From a checkpoint of a small transformer trained on Wikipedia: a variant of Muon for these matrices.
Each number is 128 + 32 x the weight over its row's rms, rounded and kept within 0 to 255. Layers, rows and columns count from 0. Numbers have three digits each. The size before them is the row's rms in percent of the matrix's.

# down: layer 2 MLP down (transposed), 1024x256, rms 0.142, rows 654-706, columns 128-255
# up: layer 2 MLP up, 1024x256, rms 0.104, rows 655-706, columns 128-255
down654 048:180153160044119113050135089097119142070157157139120163117047107165126132129164075135149143173149108109146147126152161135069161155170145103103108163119129072134169090089109130141191104184177103177112153122133158165114140136122082131114119114118075017143164127157078110111161118115179075156137075121120139117123123140117115133137115083168138116181163140128031123113164137127137155137151
up655 052:153063242140100125122162134112103131165140158088118115115095147157147127104134152123101124117112144109137077067168198192053167132173198121108180090114116144142123155150124093125157109166120150185097200108117070144116074164143103134085076136159106126134062116133147126128106171237134127129107111130141148124122136135143144116173185134123096139188150067115069117127113110136122133101097
down655 048:158079113120108141186119070130083050136131229138135106059099150086127147106070138151173068159132161124113089074090088124098141105102174101133172114146143151127118068171070094130151113112120148148101136118153093165123153138131112131102171136136165122144081128145122151116152176142157095085170148053173095131127198077079132094110138111148122080144176153120115126118099144136098104150137
up656 098:134130216040084116133204103059126086134115107175130088154086162084093169120205111141148102211127099072123127110111180126103124146178096131128131126128167156173149175116112142143115062159118160147183144166116115098114163116100136129142181097099193131178142129115146082055126068108172076086163147124070114111078149093131134102149163091157117140097133139104161128063142107100127125088145
down656 100:181177191039120108165126107187101107186139137144090133094092102087186186128149079160116110135113151112084132145123202176089106078151059134097101208077183152158126158113094178182158139121101128121160154117151072133134159145153104118182146145105155110091167130152120119065122077121190119145152113142119097119163147148129150091145127079160202102149114087149137114124126110112141111171136
up657 108:115149071148112067202161153153179108170148108117139119129113084157122161092152104132110143164113129136124091148130163135147095093179140046156164165101074184115102136121075160128146110159110160132135125100122119174125127110142122090105141110127086105098082111146129086100158110134125127144133153092128127156095129027069170112062132113151163053138104093196123097123090098092147117110150
down657 107:160091124186149125115155173146097124141132154166179134133165151109084088122105125104127138122091136140081107097126122096120195088120187197172140130142135085152176126102157167131083122167144102103090133064115103095145148168140114148074162107150173123125146129097100112117148143092145166097102139183076182068134159137093118112193144157111118158083055122156071159077096125118112126160145
up658 077:145104111169150132062136149092103130132105133119054109157125073165182172116183116093120089163131160116118182115127027108084122141103125132155032149152116137106107112140107058121166169093125139190117086113083171148161103095158113117114112160085164111131133123160106115181164198129155166163159115138144131125146116113124152161159138058093100101135142117152163137090121153073053113124140
down658 054:097148202119089104102090122134141125104143141123176158107125170101098106098082164143130131092129103128157103131135175142152159096111135139112201141129152133154172145104167173120075065156132120129114175140156094085073170169094108115132154124148074140124143113105138116124103084133151073119076155136104152124148115143151091080105139172159155165098148124122095126163121105204149146133135
up659 141:164102088120203110134132166166109087135169103154088106104136073193102161155140059126156109145126142125110103071130181111146174172163141189134117165165091150104146094099150126146114115120194089122155085165136184133077145113054085157179165147083084135134114147108107106116158127125214081154137082048137168148135103107173124142157181032178131155109139129125137146100098156124158112163110
down659 145:098139117136158221115147131151086143150121131162094150160118144222117090147149080122092165123167176157122090065131152099108103128121151057185128119125175165147102141129176103163125141142210068087183117141148121123099118091143113142125055170101194158085149128122136115153127143163229089143174044123124153061121161129119103126125136174167155109162093090121131123141112171106137154109152
up660 095:155069167099166117143079137163139114136127197115178122072156093071130187155123121090135128095142135141079106129062137130138139106114132113101149187202129204109105112120086121140091115068132106131104152106143138125069148101132126151156180120179087132095127156120142142135148160133125146121183125112166082109134149123198170106088171161098108159111110148090119130199142120138066148143174
down660 090:121037147176132132143155135081148099134210160114148100064168111140131174138166149093107082132158218094107110129101126154124092125114127150149128172132099136131125124173086127127147155125143132114145161117168161128143157114104144112136185146190109110135108179124119149138102100109067155162108122121106097117161105121122205099104175197188098142119094077059122084145118122145115126136118
up661 141:140133185166145114111108137138165158155089164075100116146091140126115187104090076126145119147125103175176124109068173112167114130118061130130120134156108128161115120125139083153089167105134108149142186141156117121094206126183137132117113119145157150157098115145138099125119118114151116045101097133087116113110177070172125107152163136081105143158096117150100145170082151192174079165133
down661 144:192161131128106155132139141123135133191139213159081111092120170060141128142087164092118090145136100122151164115120115121117159047138085093121123169125109104148205093150148143091095170189125088158155099150139129103136123147123207126126078144123143140136129116134163143180123104076181136116127153157093143172208127138167052117104135103143146122104171122137118139062135114138158115102162
up662 102:127170113159137146103122179045097150113146076122113129138141092169126115119129125119093093176108146146099167109097117197140106083159138131147134159148112105131065133104112133077111097132142078122117179169088085115119153139139182112096149179155108101106099189123124090159163130104095124068164099139090159097167156106134145167113118147093087157092076081218093056144099136128090112118197
down662 103:159178181146134149159092107056143144123146103112087092120118096154149130135110159094071126164133194158085117164140072094147141119094192165170170142154110131160096121091053099114130135201112092162150168081083142162123111137121185098165102102139107097118140126138098096158116160054141172119167105161169132071116121162113152107114090108113080153138075074109099117113112142151141091144143
up663 053:150074129098153149126143114149138105162170129115116120153121127131149097115149160072106141161120121102119144160096108126110095147044179129100160090150153195157104090109093101136121190165106111111175098096146140179125153083127156082126137128106105143085091176057192123138067175154143170081066158152146059161100170142058131154153142165120141127110127122096100113118123133106130093114136
down663 049:136153208071076081155116138117149093106129113095154138120076120102086109114052092161160077099095136195122141183125112122128170144112093146141133137124096113148142157164107146098176163142113108074129126106069111114164131156091132096128112128150090231143116106119125181094117123146164071121111089094130087060172100155203135127117125158082114129092162123107152155136151146111157103050137
up664 054:119102108081093076145076172138053130155129112166090129173130180135117161166104054161137200145133112142132119153101154122113150165135077141089158138145197139080141125039146133130112151098097169182176162137108223185125112131112125144064076081192126105179090128137142075148101129091129124158098132102125134134100112159140152142100108065098129164127150159064107160144134125091099126109089
down664 054:156101163129130141107136129114142109160066145136155078143050118184170134095116114151109109106144109107137068168152097172211182106186108157140213112119127143130067138119065087120105139165088152123116193123119179138159125140129155114093080140117162122115126157118157128155101137109135154094140165093091083086181132104125148158150148110167158156130139144125117131135112135180125087100062
up665 084:132112138154207098120166129145157098126105116085075107101151166090136156138142122133191131114175107117151156144141179143096107135144148156113136123092162140159186151096121113143228105135100127095190110110182115099147120119152141153105095128159099110153118181114105150025108078128103156091091122101133109164109128123125082169153116162116161068110103034133135131124107105106156094143142
down665 082:137102098134166141141110164105135105148130151081130114128214138115169155132127096129127152091153125116109122086186191109109090098144106131144155128092199102078137193118083112146143186143140125129153094165142151126130121133139134177166080123121069089136068092161084143088057159115159171118117127119087103150117120109118178091114060148143106114153156107127167125130112129103161072093115
up666 085:164100115197181154101122093135134141070170161086162148144138160145134106128214121098109138124121120111094138139119132074116087119122119076130004174128217229099156119186114081168196160088111183170126110115133159156109142127138102171129114138105110122161116137120146163076104119109121143131038145145106160177151108154123123134152166082164138125176105163202133143143127132101140128131119
down666 063:097120171083085102168109168117125086132135111157122126123097067130092158111061126120138148140114120132166105129148087138131197121144133185140195128126074000168122119034112135098045098181188082147125156142164103104171128126142131119110095096140162115099143117148138114166092139147151112126178112149125122097127136104093145080095122158093133131125134099094118125156152129171138196123128
up667 044:125135120126082140103195164072109147107098137077061149167143045119117152154069125113136152160130140166142156116128037131152134187131134122171121160112085101106119145115099118216167102142120127150142076083129088125126116124132117126133114110154145163176105083128109130150159173220140130144134082149105179114090123144124144124152129120163102138028075064104146111084068120140094112083126
down667 042:168163252120121069120082103133161132120143078122197114087127185115135122145146155144084155132108154078176101133152158111126101111124139139117115090108119197152073134141136123099065131120104153136104166137127171177068173159099141115123116157189069130093155102114174119119142057146150154127092149098144081149174156095126104103123132116117133099145182152112104127174115144064112131126152
up668 115:129114108154118113128123109150115099108152064122091144079114135158104126111154082119135107116157170133135163085201163102101163109145112129139090149101166095092141099116142128176122154164117148121130117139106130133129073126163139102114148122134138117093120133170121117106089075110192134105151167134195152134171165077155183108157127130074146106084096138166133146156051117096127081079113
down668 116:189076144142111187190206068123110084146118104110089097128146085117124128118111130142147061152148129155091126120166168154140102158183073158140122100188121137112077114115131178131133186157164171128098131136122139128135100143132127083100138106162165172132139145095108148144084050140139122121106140178141140145137095074147145055171175117111113123108093148170138149162126115174137126074062
up669 124:182127164175124188103143165099166170067068108153128139106098150205156130098181155154097127150140135135145139158117104163123040084196121126118122155120030144102129177140090085166095127105140123069107125099128145168156105141124120089128117139115129123036131119168138115097115152139140153194089133143086124091160105088174137151163232117142125101142124115112143090147146165109078096101094
down669 124:102127088107142051127178117131141078119075125157119056121143143113120113164090097160037146143139153075114120117160155132144129136132178161147102130143115180137126118063166140115103121151117130124137102040170118166101177123130149123124126070104188133125096138174135140128177170151160127164112177137206107062123141116169103130184085102183118085076146106190140129141151096083124093166165
up670 046:092207154079129088206120146126122143130140104162140143172137121110170142142104118110081136132166138177092086137074094108120066112064181153222193084145105084150113151139097060148116106144116118110129036150177110111111105159123123076135131170135106088103153154136103083130124174111109135131136129158117161115167109120131163106184121159166150132122126063138115148173151082104125076124168
down670 056:128149118169129045148109151117115136140125128109128141154197127121137141169118109112088108152196142151083061135097087139138106129087140172165143154113088088139066191125062136129096145151084128115140122140155121178089069166124139099094092143114081122103105159148149100136119203118147075112104118114071154114132121080180213115108116146124109140113103112109111162122101080131098073121169
up671 103:105139117100077121128102194085055130187139103083171146125138129141114188085128129132084172131146128163129139134153103167100095138116181142118098125109065148119130139141141126113204157101127147155145084132106135054106128092126148192128160131139139079145078178124138140144120158111149189163120151122098160148158081119179154138140065126160113167120152155167144137166175112098106110189134
down671 102:109128124161073108163069155091122165130125111163141161130098128152111162100075165191086174119114098203120175109133152168183093098133140108134090107137118188107125141162144118174197106106126150143164140100154123094098131088123197142120186179121153065121071183148120115117127113096112166138059125153146067150107116128164124153101128137163128140104103137116104110165124126101160119113175
up672 105:090146158167005105140123101096125137158175151119133114102132097096099141147213108125108137115108149089160158104120155229171070102085124157180160134137123092169132086127127091123104135175117141141134087112150113147164116096140159079050139116092094119115135094111161101106107155139111135158156106152114146139134181122119091170112096128108147121148082081203134101121109158091147144174126
down672 107:147158129155052123136136128149092153139144163140148139130113067165100116136133074121150150142117125132137109075130103166158067117069087171154162104108078092137127126092078161132068135080116165107139102142105135146132141121082152135168129127126112113168106171119155099151077162130027147096099085164158146128131093121174103140175093071169125129118055146144078153158133115077178117162088
up673 048:163120176100120091087152127102148171108117126153082113101144186110118170139119125034128131089149150174105148145155160092144143096165166145175138089119116177111132106160106068091108075170136176130146213116160150164124162122129134120129169129164132109110125123132100106115189127067062170169190151121159105112126094110124123108104157122121137129139163112182123114120109129118111136091104
down673 044:140099080178124108098024150136122105089123090139102118114175108146112140095083162131112157110078136100131181120087158107115083104118095086149172151106136120177118130121163093103141129131175229131108100119136110081124130162106136084120153155113138140223107092141129106108127179122143097144174095161126122146134155120117164182145126129153112175147124057169133118162207214101169142097111
up674 120:190129080139137150140115152145183164150124147095100104086112126172113135105139075115180142150094198098158118109108138073130124177083171132084175214146125091137117118086102068160135095153118106126114082136163170135124136079119114139122139139107159093185113134169098088127120129139167111069117172145114142140113118139131121156136177171134164115143120154097105160151159138119122117120158
down674 127:130140146137117174071067118166102129183115107167107140088140094176117131149159100158155212155116187143160126107135123118097173148153117107115159150106114062116103194084105092141095153108162078156100117076118127102161120059087152178150126150142197142172119146169112059156094101135136126077129139134133134149153104151123081128159149161136115094147167124088154128121153080114193119145169
up675 034:153137255161116105128210095118105132118083095110176103151152137071152076123140159142090143086137100152145126133138134106120129125124116172139162127140086128083115169091117055120137177163134115112139130128157080080076055132155145073167134134131108133123127161146173142137160080084064076159123109181105125143129095123136138108079064092097149159147057152149103174091182141186117121088147
down675 034:112090241139118129129095163168160133066186098157126096087139110159163152075127130150131110125093081101132118158092122047103166105122149098117136174114069133121115123102100189131127070150130159140125192085156112159087126165057123102095125081178137092108091119178110110121148205166178135068184194110118114150129149119099127105155164172115162103121147092158148109071065165123154085163135
up676 067:106119126098206108164110124150093129149063078082085108127155147174190138059135140144100125172087144107104104132149108139111130124142086083056112088177145113094093092094108073110083133151143161207153138112106144075091141082128120121126122104114125156129109121136173111107113123098152155129157105175079114155110167107122143121112125212126073173184098092150089102082140085102113061128124
down676 070:113150156111113078148121147158155179105082118148127229124135149098144146137160141145118089091110064125137128159168096121134201094157082124122154167138091116160186072160115115094113138105101161137092140094099034106101127114161143159098092095121188098152116162138144154129105133119133078156119165153122071123157178115153108142118156181115064114125185122161076165078177110132149052111134
up677 128:125131106139213182142077102134160082159123127086110162072137149148137134080144125143156202112158106131117153159186105118085156156109080122118111185156108117092105151084165102144112185061132128079134161128060101055160161168137124094117129158159140114201110102158109076071152182113101135082150107097157168135161125046208139164147131100117109120104126071154158167105119137225131084181134
down677 127:102093138168080153132086125118134141141154142101105150082192100118058161170079119137108113119132184213128141167153081123124164171160127068110093147157126098120157059074145104154132160122133105118079149092100182105163107135178088099089144121165203133181131085111099104108146131160128114114154151094121117144158122086137062125122143163111117085095124063203098118161135133159105184128129
up678 169:173193170143119138155150158042126105126104128138182105083136145127134149120104115106102150177123148159172111122070194162118150126140148229116060122112075177116085121095120148121145155151086132147109157154088130126117115168142140079133113123137117120123126135210138099119133132148071104147156115168134091118101135083154111077099097116066078131169197167193140121170145153125124120077143
down678 162:159190184123088117179118128089124102110122096141146108094112142129108148138150139079136177213108108129141142114084169125136119121139110255167072152103121165088144152081106162120160127151088131183167131137103142163151128135158108132129092104101101135143079149102155121089151133201116103127095108148119092142105118095202125094125083123089087091131166176159151122185202112170123100065135
up679 050:129120183168145151164163071105097078126124157160132165093156100099098163112137084109129070093177162114157223164071169120117141139101108145158107114107129138155102115144123148076123142158146073132046118156125081097134103172143132188110147086108141128143106184133085147114123170163163166104124182080105146071168116120138145130119142112112173133174140121188157167163112133115153069140158
down679 046:086157132088130121180113164134109167138127162136124084104104116139105115136110191191141217148099104091176055098169092127142100092153149089120166162147136102077108104067094142147141116157152213168124175156144134059113185139117134030171092092155151000142140111089159133177154148083071147183136143150176140154137146112097076112149108110149120072120134067132150103126115139125152136154090
up680 110:119136149132146109113138138116106112113123101113078125120106212163191140129085171130168075124166131115153081056130122135141119084113075151089117127116138087153119150093108133132140162116135089155103103106157132110130110134117120138095108137159104123082121114140116118129066094142102110079121167141143089165159184156138193120098112122105198128145079082103096140138085147131153116183109
down680 111:139195175160144138110181199095122136117137087123157151106131192139145143164146172122180143135117129187141094054122105157164107157107114132081083139176087142133157090131094097102120145129099150141155096068101123158149103101144150111100134128142117123115097114129128178153036057183099147116080157129112165169112130167119220106110107106123121108158129111136115137104094140183207168109053
up681 125:134155128115130123066052197143087105138131078119101139167144149114069144164098085075065128150158135106102159136086136080155187152153115137158107171100108127117158124118112131139203123166149110119133119102133140141132116169171088110084080108140156116168136145136126125104122068128182129171131116164132139192109123177159174191119121098126136132069091173110115133106163116107123143108045
down681 129:139135092102200164175082161143108127137069123118143154122113178128078137141088153097099084181152128115112158146088163086134132131139048162163155100154209135152174120166170156103138095112143110139081177098104155112078115144163129152096086075131141057138108149097131142107130094168144134151130105135154152127182131153148175136130132152144148092162086157111172113146085170146112124101120
up682 119:068126138124114126146115156136165151148142141157157108141160108134108083132157116079128148193148161109171147112142054118153053118140104072100162103104097127105027120155122158111136170204111180134120060129088077182199134172161109105132085134147150121138098126112155103062123141170167144152140129118099178121086128102074114172147112153139115146155107127134111121116137172139126121086147
down682 131:108137032097173134096143109162158107175154129179162143119095102155138109126134128125125148067114173116155116093157030099197110181142093159102123114143103145121124171082107120172121087149133142099141149180144098154143089090145084139145139167115136122116142081166149104085154119172093182129129110135177133167122075169107133165107160155130093139138112145088170157104130083125066125130161
up683 068:137111244101154142121130072092149106065123170155122181104167072097145141103147104167150147144159135152124133132104186143132117160141135087094130144149138134136096103094094171082143131084102123144131137175110183155103179136118096083128175154125130108105106200153087179064175169163140168082150144090062127114116057156099148084101126099107109174124125139133121106125118081187115116156150
down683 077:107147222119104056123225136129162129153163108217122164141185154102075136134127145171134170094096119112178087098147072165142126157108149108105042141122115121116068139142147178132165160125145152129135105137133131078144159182127118163163125131135146112075069119147132096126135143104126121157116125148173086141169124106134108134131182119103183151141123161120112121092169121179135107125129
up684 065:125104147153159078099137110086129115116153147140089126107159202116131171109132090170182168116157141098110128146083159109133116166107079147181106135076100103165144127110120140100130103100124160142144092134156133083117078139108138087105200075117169158147091091184046134051078081129188133060081135107119123140151072127104144151140148169155176130186166061145120093092135125093129104188137
down684 064:102120208164146157084148150132147130110124114111137117133095124145215139108198086165111163095079151158136121156125125127113099123170121127182149163170117200071028180077109138147129134115121168134119132083083107169104123082095084079122177134105082154080087072133072144138072153118119124135091145115150110178105099059152121166085117111111077178160166160169173097117103144176083138126149
up685 066:148129151219111127182159148084126134177080153125119143173121138191215124116128147144111139127132062122197118119144109196136153150111119139118142107093106117128130099140108125115070090140118179143142086120148185170190152110093099108064184106093103125082144093141176144156136133133142190148164110194084124130133104154107146128062179150077150117131128098093151069047137123115078089131151
down685 071:106143092188139125201136168063156059128114117119095136105125174111166129138111120166110112106169131119158111097102130154116085109144086173117125152121143114122080109071156131101179100131079088127101102088106132118071133106157138154103169153082154123117183164148163117111108113152138131127119170149133114182117108106138118122077151106078117186149158077133122075109170117125141085160119
up686 111:133137079116116087150074141181168133095133167079107110146129134140127123131202158141158127116172105104110125161088165207078087187144142111183195145188154121123092164165133121128113132055134137097121095063117105090157103147119179121142103072093094157125126130087175115144106156065114140166101120203109171184141169149026119096098170133153158146119108143105152125107115118073084135138131
down686 107:165129179098127136087144137109159146160125115149198152160191134079128139132119109173184064108131075159096179179134127121079083146125124159032170172108170157058097147138153110091097130119086200142113091093150130096137105180140115126069165131109116142149078138124169103096169099126172138133173127119149133091139157133094087154141077123078085128054160111134163133107167151096134135099118
up687 125:160131144162188126127156109179109026122136178108134138132169122098097139097132130119100129116164222114160154108093093103110169122129148126107107120112089128151146145128125140059140102122126122128086114153120110142182094168167117112078191080154105115112151196092102151117109094080138112132125111137121122132101131157121111175090169139180113073160163101190142066133060128102138130142175
down687 122:114149149147118127081143150173084085125134102098171170123097075156112158094122079124181144102145130124048166093127106122143107125134212106090136126145154132131098083095102116168124097104081095134182102090117132138085111146116129075127087149081101167132160139106119112219148057073099163084180114185101080184143164160123143140147152124112160117145174159163176191147112147158185136104158
up688 117:170187151126151118112126161124152145106131209118097113119114121192140106164097130085167125164158170083060117127109170105089106113089119148079175085172101102100097152108108141131149045121129187171147081116115103143136095102109099116134147141131132135123121127107107083113070117131156115102131111154080177143149207094141115144125094214156113153148116050108138087145147125141142117044166
down688 122:139112194170107146144154119141101155165161061104157087140122120101091128131171052141090098133072116126151075175152105131145097179186165156102133140116116154126152144160115067102125142102087145160180119087105107159199093144151116127197149052135231092128098038204111123061108152153152084082125111104152141158178148139156088174087103145164131098151072117093103040085168142107137147153167
up689 063:161085138159151059135109133090138109096115221118131134111143142135126125151222105153139147119147129108089105136082172130108102085075104076103122123094096178134142094117111063124147138103125168180165105146177100085103114168147138075132184098198112130121104130120131143093123127163127162084116104141113071084177163141120146175111123112143106077152106171179113119157121144158151147126189
down689 065:122116151186177033091154166148137129108137189139125137120116130144121162126119124160118163117197192104080132103137167133160124040079141093131136124096100114128138125116137084166144159094109189151161136151165122094089118159152135096077171087255085107125135130137131076090151173143135121124089043103133102073109144108142157142124160133122093103113102139090105120138102142073138128117169
up690 166:140135123127128132138103160124165135104133177132162161122151105130098098141136113199181104110125128118083074105114113087097122145177150215123106149125164139169140081106067150142111149192182084156129122120167163084134182117066163162182112153106130109130139179084162110122122110139115163129124117101123113119110175130094137151111170110078192093090161064104156123106101106162098145125104
down690 157:135127123122134190129123101135145113109141060112160140103125094150164100110108122080060145150115159110180187184094140145177137115065104015138156103127106092103109156122198111144138114093052156092100122105121107167141080153175112115125135112144124149142120115144129128121165143105120106164131091121119148141126092117201176138143105135158058142185113170082085112174199148132128088163158
up691 078:103098149152170136124129111159082097153131103149151110092123102147125079136071133191093182105169147116123112132130180190174103173108084205126152129106156077149100087060149159156186089102093095082146106084150130101153074131189116135103127165106154147091134096124138102130114140160122095137111087115109128158151134124131150208133153133165107124098108202131121081121177124068097085112104
down691 076:120130104106141097130136163118092101109125127126141048181069169154139110174153107138194145105095100122069177139144145086136132108103126218179127142145154078131056117167103152114139168135147141139111167140155167120119115098124171161094139114104153154116132121135098105082079154107153122117086094079086164154110093084104159111143113122169063151171105140140131142135068135133157161175169
up692 130:115069093051150118092148150134136098134161092065095162158118142113135102070107118104074137120112097107140181123164065116149177135124155155054111088119138095170131143175079139165122186131102129094127162127128073148159081185134156214130134124186115139129087093147155155148180117168125103222132106121145200148162146108125113168117097144189132084120170114093098088134081080081061122140136
down692 127:162140093154160141100156134124161132081109161170130119068105146125103114169162116167101109146167152119142082127121133145156126138106075065131094161111144122141186143126215102133166193158219173120121080149074162081090188172189129118102128133102131168083116103110112049099105102148111097126120175122151073167089122082114174119167132182104120189113163138125160155081167161114143127156123
up693 112:147105147133129155133116099105125149183129141172132140156136137118130178102110124158177156197132095103188096121164156155128085183137146158089080136145120141138162099042099144119122137102171173027127039134120149147101141122134171157173145152147150117125142117173108121058127100132132115153116160144097186143116103096157144129184190207160123082121193125130172127105142121145127097140192
down693 115:105134116081130173164121120143123155173126120114113068163116082126183116148111072185144157132077175103173101075164180165182103100134160232104153128108165145146117152125137168134146176118203132157120109116066123095098147059142188148138058094143157064116132173119147140111143101130124030132154185149090122143180124124185142139099127181130136086184113118089158114197169097096108148139106
up694 108:133129113097210125111184153088162112144187106067111119107113129166162101105183095182125087072101151165136137146118190178168131114101079144146125188086116150127145091111122129115119131111132122165114138117107122214187088158137125098114068120148135185156082154164061071145163193134073145132123094101114097133158118125144106145182122148131102152177170191066126139167151140128096163143103
down694 111:158161119104172145097129135091135099127094060103089095126151194126125114150140063119121062094069155147084113113092145209158124128129119135162097138147093139124154087073129128108120127154177159149160133115181147095160103143140117183120095121148162159101075124127032092213184163135118145145106143126125137135120156121150109216165127117129128135127154147112111131125159078172090092191172
up695 071:108096116105156112102131111121151114092101127174091159168132091173137150175090126120190063095100193136084138098148128112133102161085110152107142081143107141185097114158129067113128107154076154137134147101098138132106107093140169146148025081111120127150124106092145141130212121120130122155114137122186106100111073128159121127173129063140051201105089140024135168107122170206105146106118
down695 073:184173190084153118088138076135111078153072166113149085101149100115131101135128098137132116166081139133113139162127100190138113107140136109116116095119113195166097106158094092150109069084129141166122091125138187175041167125152129096119137123158077132158097152118130128106072106100124106142191185101179073098165088112113161109138134147064112115189177124137134108156174165112137096187112
up696 038:115175092144172099185076166148121155116179092101088157143106114127116101126194111111103143121189147154107120066174102152147117057190208145120068113114165076125115143147121135173144130140098153104174132108131149180170102166103145139123125134160109105149111129120145115067100154127103115102106141115130141154098112081161123111141142151166148141130138172203147101100126107129148115102164
down696 040:121122183133113073188137174160161121139090061120140141120168137107106155113161157104108125166170129118150130155157092103151134083118129182083070125108112089067086116104063108182154139189073182167104138131127076138082152187118110072126132107162107122124086128142104074150101179107171088118134121132096127136134167133200157171096107127137096148107134124162115141109152179103097112127131
up697 105:129123155120193111160113165137118091113160119156133096058139190192164162129097092178122110098132094141090118155133112161148152050090188124126106130148147143086119101090121174122178106116081175096118104109084149149126164152154121089104148126143129149130056139079211130102129148090139121156149193109097082156130096165114159084156127137114139121128167193105095061117135093100149180116056
down697 098:118146085184124105121127112132113183097069125131067132127082075079081129103083092065163090104112141110164143088128129107104103146166064133138177134129130133132122179193103117133087181143199055122138166156161084175150119111153155134102142108142159134127214082151121148138134122148136132093123104186131122091122164123084079115159128095073128140135130136122091179137110102095162106132154
up698 123:125200188175097156161101168129117146076112141136155127132122127153118067098115115158090127127146222151192087100171127130109064103146113124161138107113143037129124175172118130147115150139149113090140098106136116188180106116119182107179120124146141099135150176164126094120091122120156150109137126163129092065159172094119146151132139176168115118165111143056133125086093087079108133135165
down698 128:091071168167115146088112114132118146113102210185128111109089111124147117142162089191202127150159139137153167141145122094088108172122129139148141119141183119151121058102082167101150105195163176103144138112187134074103089110137137156128179132103146146136113138171111093114123103125133174134156149106119152126136133137053113116166175135201126072153182119117120095160061164097100144156156
up699 057:155146185067139120108122169079107112168145131103119141138132139137115155133124091099161130168162176112186114115161210106068164102175120151146151109121141093152119121127092119156143054148097137154165092116135163106151143101104128162126138159178109113064139168159087111142146138128140095157175142147138149121144119120115144162184164149131078144123190098112152180108098141105091103127138
down699 055:157136158091140084130112141122095110125106121114136154109149101138127143158132136156109122147206185133108094164127160123123121101122125185167103128093090076088091169133044114154128103172094190156122096107146160163177074109125115146079115130173088116073096176143099113135115171124170058121153120145088119141082133102112255108131166200130075138088154089100152168113079147120103064132163
up700 052:130141138126107121208144157103119138071120140127104201132112134119129167151123144112112108104145120168123149161132129122156144111105127189119097099141099092065118130070094190128095113113144138089148143112116093115104108155100184142129101138143150106138159112187122173119137141135056147145186171139197110106144141125159146128131160137151163117093122140133104075143150148138103108050175
down700 043:141115215108174117040094102121145154178166094123133088125188101145155100092136109141159158162091134100167146118139129088115132148151122058118126141109112167148151176174172053121124130132114128163126105127155160136124136099119064114102135112158116137139065099115111113131109124191159115092103123161061150136113127105072122147116089154135130147128144083161150182133113130123140140173082
up701 096:138059136144095046146103174128136082137060121112142130140140131163106122158148122185162113148095143061117140140153178098112185166097190133150144151150118151096123124173112149110085133207142171198167133145113161118099132113125116144149159115139106151122096139189124110153092159151129193152146143111128173055135137107086094087151143110180117068111155219151144137127165129120163120092147
down701 098:172134134162113182140084144074123083105099055115158138117112132178090149180074166165142157134128131177129172066105097096121127147091116039144097122091099136060135183128119127088142110127145098190070109150102142124124152216141138170077117139088179113080102119202170099168084114119137135083188076104088071095118165139173101124135122109156175104106134130138140068119081122108115138086132
up702 114:125159124166148126076133086105146134183119133128158113115131147141197102079116151099108114166149137130122073088124084116102094096104069163124133152163156135117144118092094091154116122184107155186146134155120147108125130141084103143144133128108119079056106135137182132077124115129209120099112079171131150148146122111148127102133102172060135173209096059132133157101099114107122111116088
down702 125:151112096163116171070145120118160141155177140121173103121089146145101166169130118154102118102169158150112144141122114109120151132099077098106159129174130162107176094159122168074095113126136116107146232101097102106197112142132129097144200176121179158138106221092122191120148110141078117104161174188150079127095195094146145113142128138106097072114117065133144162123111128116109109157103
up703 118:119098101129125111115099131132116137208153129056060149166163133093181170170168119191116098115086175111121142077125113129112129107150111130138122151121148191117152167126156112129160124172091172144105145129090116110113163178160101139177128132091103160116080128143156124120101144141148091139136087111144147128126117148147103178112116121156093118105196143186127116193166152088150123098101
down703 115:121120140170112216148172131118125095086132151142144130112097148132141071132172120078217163128128111155072169101182064097127100129083124122196148082105055145108163145102127149125153187115164072120176129166146171122131148098135126148120128104158175105166194117132107146143084111204134140145138089133143135096124143150112087092101126149134204071162101146135129117138108159134126122111088
up704 083:172117114130113112092074159106072136144095121113142130145169101169140130130134129109144123067111158156141162162103169134107150075126169138146157144134107101090109172161117143090122152087180072195094212196071103105096121140120191126072111120163171171119112136131088086133146132150125135117130099100085083139108104168136123101145167074087145133124130110078104069125139166186124077157088
down704 090:099162132144099196090113158104072146155126088072142153145129130121073105096062122137166137150150103148067184153106164112135147111145096146186207093165143158123188173127073117098150195129137113178120167089096124079160128163147170138059051148146086080152148127162123122133077145105091110132082122103112135127217114073112073146112081102149129121121136064125146129129171142148148152141157
up705 126:111058085134072083152170238182153112155103114136178151168136119120096141169102136097041093137116122108113138109127155135153110129143164144121091198076132153167134101187083172140129150134124070156135166137158124134117117133082110118120140137135169129114104186168094116104172087146127101143127130160173107093097106177136161146139107160096148096092112138137088137174118216099186151157143
down705 133:172122080106153130135152107128148175131155111113118105143109109154182111131130123131152129113160125155111135095090136168161117137122090183097170163175122117124182156168123069155158097114178124128034152106084176132121122138171176182168134140165113110182193097130148167102112095095108139147096118118119113138108145150097164177198126119134139122125100091073114091121116105107116139078180
up706 072:167126090166168148151138096143104133108125124105149116141136129152130170113231147110080118132174110178161165126164189145141098127094099165145126107074102101136131091096137123150081138129129142152127108083156113163119122235114160141080125180189098112171147138126127162078165158102180141097160138077120133100156141153160119098096113133097116110153108123142108123122140068150125104139205
down706 052:056149185102112060096138167094180130165147127119084139089089119126107113162082083174179139127058128081127090108109110128128170156137176084127131144156150140144132164129115144121175111109116126096115125177093160136130152022121098137134134112028151151075134074163124119201109092192109105166104097116155154167082123110143144164133174106124144167133125131094160134128103175092133123144045